From a checkpoint of a small transformer trained on Wikipedia: LayerNorm before each block, untied embeddings.
Each number is 200 + 20 x the weight over its row's rms, rounded and kept within 0 to 999. Layers, rows and columns count from 0. The size before them is the row's rms in percent of the matrix's.

# v: layer 7 attention value, 128x64, rms 0.0703, rows 88-95, columns 0-63
# o: layer 7 attention output (transposed), 128x64, rms 0.092, rows 88-95, columns 0-63
# q: layer 7 attention query, 128x64, rms 0.074, rows 96-112, columns 0-63
# k: layer 7 attention key, 128x64, rms 0.0744, rows 96-111, columns 0-63
v88,073,225,205,184,198,242,203,217,187,211,218,185,160,156,203,205,205,222,196,185,194,198,209,193,218,208,198,215,173,203,239,180,197,175,205,207,212,191,192,246,236,200,201,201,199,229,220,212,176,201,201,246,160,229,195,195,238,181,221,221,185,193,205,202,193
o88,078,195,178,170,200,174,216,174,217,230,184,221,209,207,205,174,167,210,193,191,199,184,230,204,183,195,204,201,186,168,223,229,210,233,180,203,198,223,181,155,224,222,197,225,206,163,181,205,202,158,218,186,168,186,209,200,217,188,223,180,229,187,212,187,205
v89,092,217,164,175,201,175,187,202,191,191,248,200,195,180,205,230,230,217,193,199,196,148,202,212,218,182,199,197,201,196,199,183,241,198,187,213,213,173,185,172,162,191,206,202,194,206,232,229,184,218,235,190,213,200,179,161,230,204,197,217,190,210,205,199,227
o89,083,219,172,167,154,206,211,222,165,216,191,221,213,207,218,182,182,208,215,217,217,200,220,196,221,162,210,233,192,202,206,236,204,231,207,184,192,215,197,180,211,193,217,175,166,213,212,224,223,195,193,218,199,204,200,158,213,205,172,222,230,198,194,170,172
v90,102,174,175,248,218,226,196,171,177,226,203,192,209,216,232,235,200,186,181,187,208,180,198,199,210,205,197,200,188,203,195,180,202,155,243,210,181,195,187,206,198,224,168,184,235,219,198,211,203,206,218,206,213,189,202,179,205,161,193,201,172,214,172,171,228
o90,093,208,226,187,191,218,241,202,222,234,223,239,193,202,186,202,212,181,174,216,206,162,211,212,196,214,184,201,222,188,204,200,168,205,206,194,187,178,228,214,208,169,184,184,156,210,227,223,198,185,189,171,199,197,194,209,207,201,162,227,212,195,236,211,159
v91,107,210,211,200,214,205,240,171,185,240,159,168,215,192,211,195,181,190,157,204,177,187,206,191,191,185,216,192,199,193,215,181,208,188,221,205,197,186,225,205,208,196,182,206,180,218,180,205,210,171,187,222,177,132,229,221,189,184,184,196,193,237,195,210,202
o91,105,225,222,203,193,211,230,218,203,226,218,190,171,152,189,199,218,213,163,177,211,188,214,227,202,211,163,237,187,181,207,217,202,192,227,165,215,192,179,190,190,253,199,198,214,178,217,219,196,191,190,210,211,195,195,235,188,198,161,219,220,196,211,209,211
v92,094,199,209,170,224,177,214,206,176,195,196,197,200,171,220,195,158,217,214,199,199,225,200,224,207,236,188,193,231,182,208,191,208,197,223,228,188,187,197,180,192,242,219,252,183,211,218,220,223,218,201,192,197,237,204,187,195,227,195,228,221,197,210,183,155
o92,088,213,211,199,181,193,200,167,185,187,212,198,166,198,193,193,209,205,233,199,208,255,185,186,177,214,229,260,200,169,183,192,208,238,219,214,200,207,206,186,202,182,229,192,203,223,222,215,205,195,198,199,191,231,209,217,205,177,209,222,177,216,221,172,236
v93,083,212,197,190,205,170,227,190,191,214,213,207,214,190,190,194,199,212,241,207,212,170,202,193,197,196,178,216,151,198,155,203,193,132,172,208,184,219,232,191,216,198,203,211,191,179,188,173,186,169,184,208,176,213,174,203,208,171,193,198,168,214,182,191,194
o93,085,198,183,207,190,216,221,208,175,175,203,207,189,191,239,222,213,188,184,194,220,156,181,226,180,183,214,208,192,190,210,214,215,183,204,211,210,231,164,207,212,201,235,196,225,191,210,187,176,164,215,232,225,189,238,183,200,221,196,217,198,249,166,213,196
v94,091,223,224,223,202,202,210,226,212,206,224,238,196,199,235,205,196,218,195,231,204,242,210,184,185,194,206,204,186,188,188,181,172,204,191,217,193,230,184,201,216,221,185,189,206,256,228,212,181,202,214,201,224,168,189,175,199,190,203,219,255,224,219,187,212
o94,092,185,184,214,203,229,194,204,205,226,230,191,198,221,177,173,198,191,208,232,159,190,154,226,169,167,222,194,177,172,191,191,209,166,214,177,205,207,209,199,166,228,196,220,204,214,178,162,228,204,202,176,204,213,225,185,183,195,205,229,212,182,193,190,199
v95,108,228,194,229,198,220,207,196,198,202,221,209,172,185,165,215,217,190,171,216,194,193,169,192,230,224,215,199,210,201,237,232,209,191,201,182,176,200,226,182,219,217,200,190,204,194,207,168,175,233,189,171,212,226,213,145,211,183,180,216,230,181,177,208,205
o95,104,189,221,177,175,176,238,222,197,194,197,248,197,251,173,183,202,197,223,215,209,175,205,192,234,210,184,173,205,170,211,198,221,196,204,206,202,169,200,202,215,195,167,221,187,250,220,210,223,181,186,216,188,200,185,185,223,217,189,186,178,203,222,196,205
q96,082,209,189,178,188,207,177,184,205,200,230,170,184,188,205,178,182,168,181,221,234,180,182,207,211,221,169,187,172,190,185,172,156,206,202,198,156,231,194,212,213,225,218,208,190,190,174,179,200,196,207,232,201,245,172,184,187,187,226,197,213,193,182,191,212
k96,079,190,187,218,205,174,187,201,173,189,210,213,202,234,169,175,163,214,227,194,258,201,157,175,220,195,188,224,203,218,178,210,215,206,177,211,210,211,197,200,193,178,186,190,177,208,210,233,239,190,223,175,191,188,211,207,198,209,171,178,184,192,178,174,188
q97,094,191,188,225,197,193,204,196,228,194,185,197,256,209,216,180,187,234,193,194,215,214,219,189,241,206,203,214,226,170,237,210,202,196,211,188,199,199,193,208,218,163,206,191,204,193,184,249,201,214,160,220,208,194,199,189,208,203,183,256,178,196,205,196,232
k97,075,215,192,189,220,189,200,215,214,240,189,196,232,190,213,173,212,238,168,191,174,209,200,181,226,194,184,212,223,153,230,221,203,193,208,216,182,179,203,175,188,194,194,197,193,196,220,197,191,216,144,207,171,209,187,237,224,188,210,212,182,183,170,188,222
q98,070,206,198,160,200,239,200,213,195,181,199,199,222,185,191,226,234,152,185,187,220,191,214,204,193,208,148,168,187,207,187,168,222,194,220,183,226,209,200,200,201,240,206,226,179,205,245,186,203,198,205,181,210,187,167,224,204,199,215,207,202,213,224,196,218
k98,084,203,197,241,214,199,185,203,234,195,196,207,211,219,221,192,196,214,182,173,226,243,177,198,188,219,190,219,207,215,202,165,204,179,180,187,215,191,228,209,197,198,238,191,195,187,225,178,196,156,239,208,222,169,207,218,202,202,164,199,199,182,229,192,238
q99,077,193,214,195,209,182,213,198,180,212,163,216,203,189,159,184,191,249,184,195,214,234,210,183,230,197,238,167,223,232,211,189,166,202,183,185,191,192,212,189,215,195,200,221,188,182,197,229,200,220,175,217,214,251,180,219,170,181,209,198,189,186,190,199,193
k99,081,213,225,185,231,192,172,168,227,204,205,200,209,174,206,212,209,234,230,186,195,193,202,213,211,216,210,164,206,216,183,202,183,242,209,214,165,180,176,181,218,214,186,162,199,235,201,209,226,215,206,221,184,207,189,202,207,226,182,199,179,212,142,193,205
q100,081,187,233,162,172,212,222,206,201,199,189,185,214,144,188,218,218,164,210,190,237,182,219,209,171,220,176,192,153,212,198,184,197,191,195,174,187,171,178,183,205,191,200,220,190,189,234,192,204,211,212,195,186,186,166,205,209,202,181,202,220,216,187,171,219
k100,078,191,195,214,202,190,191,190,223,199,212,193,209,199,192,225,192,208,211,190,241,242,156,206,168,220,208,169,168,192,172,156,208,178,188,200,164,205,204,194,217,198,200,190,182,184,182,199,208,204,233,174,212,207,226,222,202,219,155,217,202,196,162,209,222
q101,078,200,232,188,203,179,180,195,215,202,145,215,213,195,232,186,220,247,166,172,205,211,213,163,209,224,192,150,218,185,174,197,179,178,172,199,180,189,199,206,195,192,207,185,197,199,180,217,180,169,210,204,201,201,176,169,205,208,208,198,206,186,189,175,177
k101,087,193,172,156,179,203,201,193,176,196,185,192,208,174,204,175,184,235,222,216,182,190,200,204,247,198,208,187,197,185,199,205,193,197,217,219,204,167,200,188,177,235,179,180,223,229,205,204,217,249,171,213,191,222,181,251,191,184,202,192,181,196,178,196,186
q102,110,224,203,198,215,183,198,204,194,213,195,214,190,219,249,170,222,199,196,182,157,189,206,192,213,174,187,204,208,204,182,211,163,201,157,223,217,205,190,218,182,233,228,192,180,201,183,200,184,198,222,165,181,183,205,188,217,216,231,146,189,209,204,216,175
k102,090,218,211,217,202,198,182,186,180,179,172,225,223,201,229,173,188,197,181,188,173,173,229,209,196,173,241,220,222,176,212,201,151,178,208,214,223,168,220,203,202,229,209,185,210,232,218,193,211,204,192,204,203,208,174,187,175,208,199,193,161,179,227,178,187
q103,104,212,190,211,211,159,176,200,184,219,202,197,207,246,206,225,210,222,183,212,164,225,180,209,228,205,199,218,231,203,180,203,189,186,203,207,195,225,214,202,165,173,211,199,190,178,152,229,214,183,170,207,224,186,240,199,170,198,197,180,213,175,203,222,192
k103,098,216,208,200,202,198,221,216,187,178,221,173,220,211,216,216,222,184,185,167,185,174,223,202,222,192,213,221,205,169,186,195,167,186,177,156,222,198,202,216,181,175,198,205,202,213,187,227,180,199,166,202,221,160,206,184,143,184,219,213,190,174,207,211,223
q104,110,201,211,190,211,191,191,202,202,225,214,194,182,217,197,182,211,203,201,170,153,201,198,184,220,214,202,177,215,200,163,228,158,192,189,176,195,205,172,194,182,186,227,233,225,193,195,203,209,149,223,190,210,206,186,182,171,204,213,154,169,204,212,238,214
k104,092,212,183,185,153,202,210,213,208,175,153,199,189,202,223,206,201,204,225,189,191,178,195,207,212,225,203,203,198,186,176,182,165,169,202,186,156,198,203,220,174,205,232,200,191,227,183,243,165,174,200,184,181,218,196,176,163,227,211,189,213,206,204,192,211
q105,097,189,179,204,186,210,204,204,206,239,234,196,212,163,208,227,208,202,220,178,189,178,247,192,183,214,198,220,168,167,200,187,183,223,226,190,171,203,202,194,198,198,219,226,191,192,228,193,208,213,194,214,232,173,204,193,209,217,176,244,201,228,202,236,230
k105,120,209,202,199,223,215,183,226,200,239,202,216,200,196,179,231,234,213,225,184,202,205,212,186,176,205,150,216,194,191,208,220,185,211,219,191,170,229,183,235,193,222,229,240,197,213,193,215,202,191,215,212,201,196,225,170,222,219,195,211,172,235,192,237,208
q106,093,209,223,199,213,232,202,199,199,236,214,215,230,202,183,215,188,223,196,193,209,202,190,210,215,250,202,223,175,216,199,226,196,191,181,191,212,187,254,181,198,195,216,222,215,218,236,183,222,199,225,221,176,225,180,214,187,206,203,155,222,178,209,198,233
k106,081,183,217,214,216,235,208,215,186,211,209,185,192,212,163,228,204,226,213,216,243,186,204,220,191,216,204,161,211,201,213,203,181,185,190,165,240,227,214,204,204,219,185,233,170,191,207,159,192,209,227,202,167,213,222,186,218,230,207,174,213,215,192,204,209
q107,090,210,218,217,225,174,188,195,240,167,176,206,206,215,180,185,238,207,172,210,218,173,198,198,202,190,193,206,201,218,202,198,195,172,183,171,214,179,188,209,185,203,209,176,174,236,226,186,190,161,235,191,184,208,178,206,210,218,227,174,200,223,194,166,163
k107,110,213,183,198,238,184,175,211,198,219,188,194,189,229,187,145,221,199,158,212,219,187,210,190,187,171,212,193,219,208,218,201,170,205,170,194,200,200,187,202,194,205,213,210,193,196,204,165,207,184,182,201,198,228,183,220,205,198,207,183,189,212,182,219,123
q108,110,215,203,199,222,195,207,173,211,172,199,247,217,172,182,188,246,196,201,185,209,192,221,238,186,234,176,184,201,177,196,181,198,220,204,164,209,174,183,236,167,202,211,199,192,171,222,215,194,200,224,203,182,219,169,192,171,192,178,222,211,203,194,175,200
k108,102,215,196,194,236,192,190,197,190,211,212,246,187,193,205,186,198,210,197,181,214,188,234,221,174,216,178,183,209,212,199,180,196,222,202,190,161,236,199,213,197,212,217,182,199,159,210,238,223,174,208,205,158,227,221,206,216,200,191,183,229,245,189,205,226
q109,101,182,194,175,210,223,175,203,204,190,202,215,217,189,185,214,165,201,210,197,196,158,217,223,200,205,201,218,214,167,209,213,192,189,210,196,218,214,161,179,185,199,222,235,225,219,210,198,220,240,167,205,221,189,170,163,205,190,166,235,217,200,194,242,196
k109,091,209,199,177,169,195,188,212,207,208,214,220,194,205,201,222,197,185,190,208,221,168,201,197,151,169,213,220,197,176,205,199,215,184,189,192,205,179,143,178,191,225,225,222,233,207,199,199,214,233,154,233,200,194,212,182,196,191,198,241,221,218,212,183,183
q110,084,154,190,205,211,205,217,180,194,188,179,186,213,203,188,237,175,218,227,214,221,211,215,179,219,227,199,182,204,189,199,232,232,222,215,233,202,222,211,225,168,179,212,214,204,181,210,212,201,221,194,205,202,258,199,198,177,197,170,196,222,221,186,210,235
k110,086,180,215,193,195,173,209,197,208,191,188,167,213,199,212,224,185,190,199,170,189,190,200,160,206,170,175,163,189,181,202,212,241,201,189,225,198,214,205,232,180,212,191,149,186,220,200,213,214,238,186,178,173,195,212,174,179,177,213,193,238,200,171,201,209
q111,087,162,188,201,201,202,181,175,212,204,183,177,156,194,207,163,191,209,196,207,239,180,172,204,215,197,192,224,214,196,182,194,197,188,200,198,192,197,211,203,193,175,220,207,206,217,237,228,211,218,185,206,183,210,210,175,183,198,166,172,160,147,161,208,194
k111,085,199,199,217,177,187,190,211,219,236,215,178,204,252,234,196,198,165,207,217,227,172,192,204,213,221,184,195,189,191,202,209,218,197,212,193,175,231,225,200,221,166,178,184,213,191,222,228,207,222,183,197,198,230,216,169,220,211,156,190,215,209,166,210,188
q112,103,167,247,192,205,191,210,203,183,174,215,215,175,182,209,226,217,198,189,227,202,175,209,228,163,204,221,209,203,183,221,201,222,187,202,199,221,191,185,216,190,190,208,191,175,234,225,150,181,198,178,212,180,196,166,183,212,195,220,152,209,205,186,192,175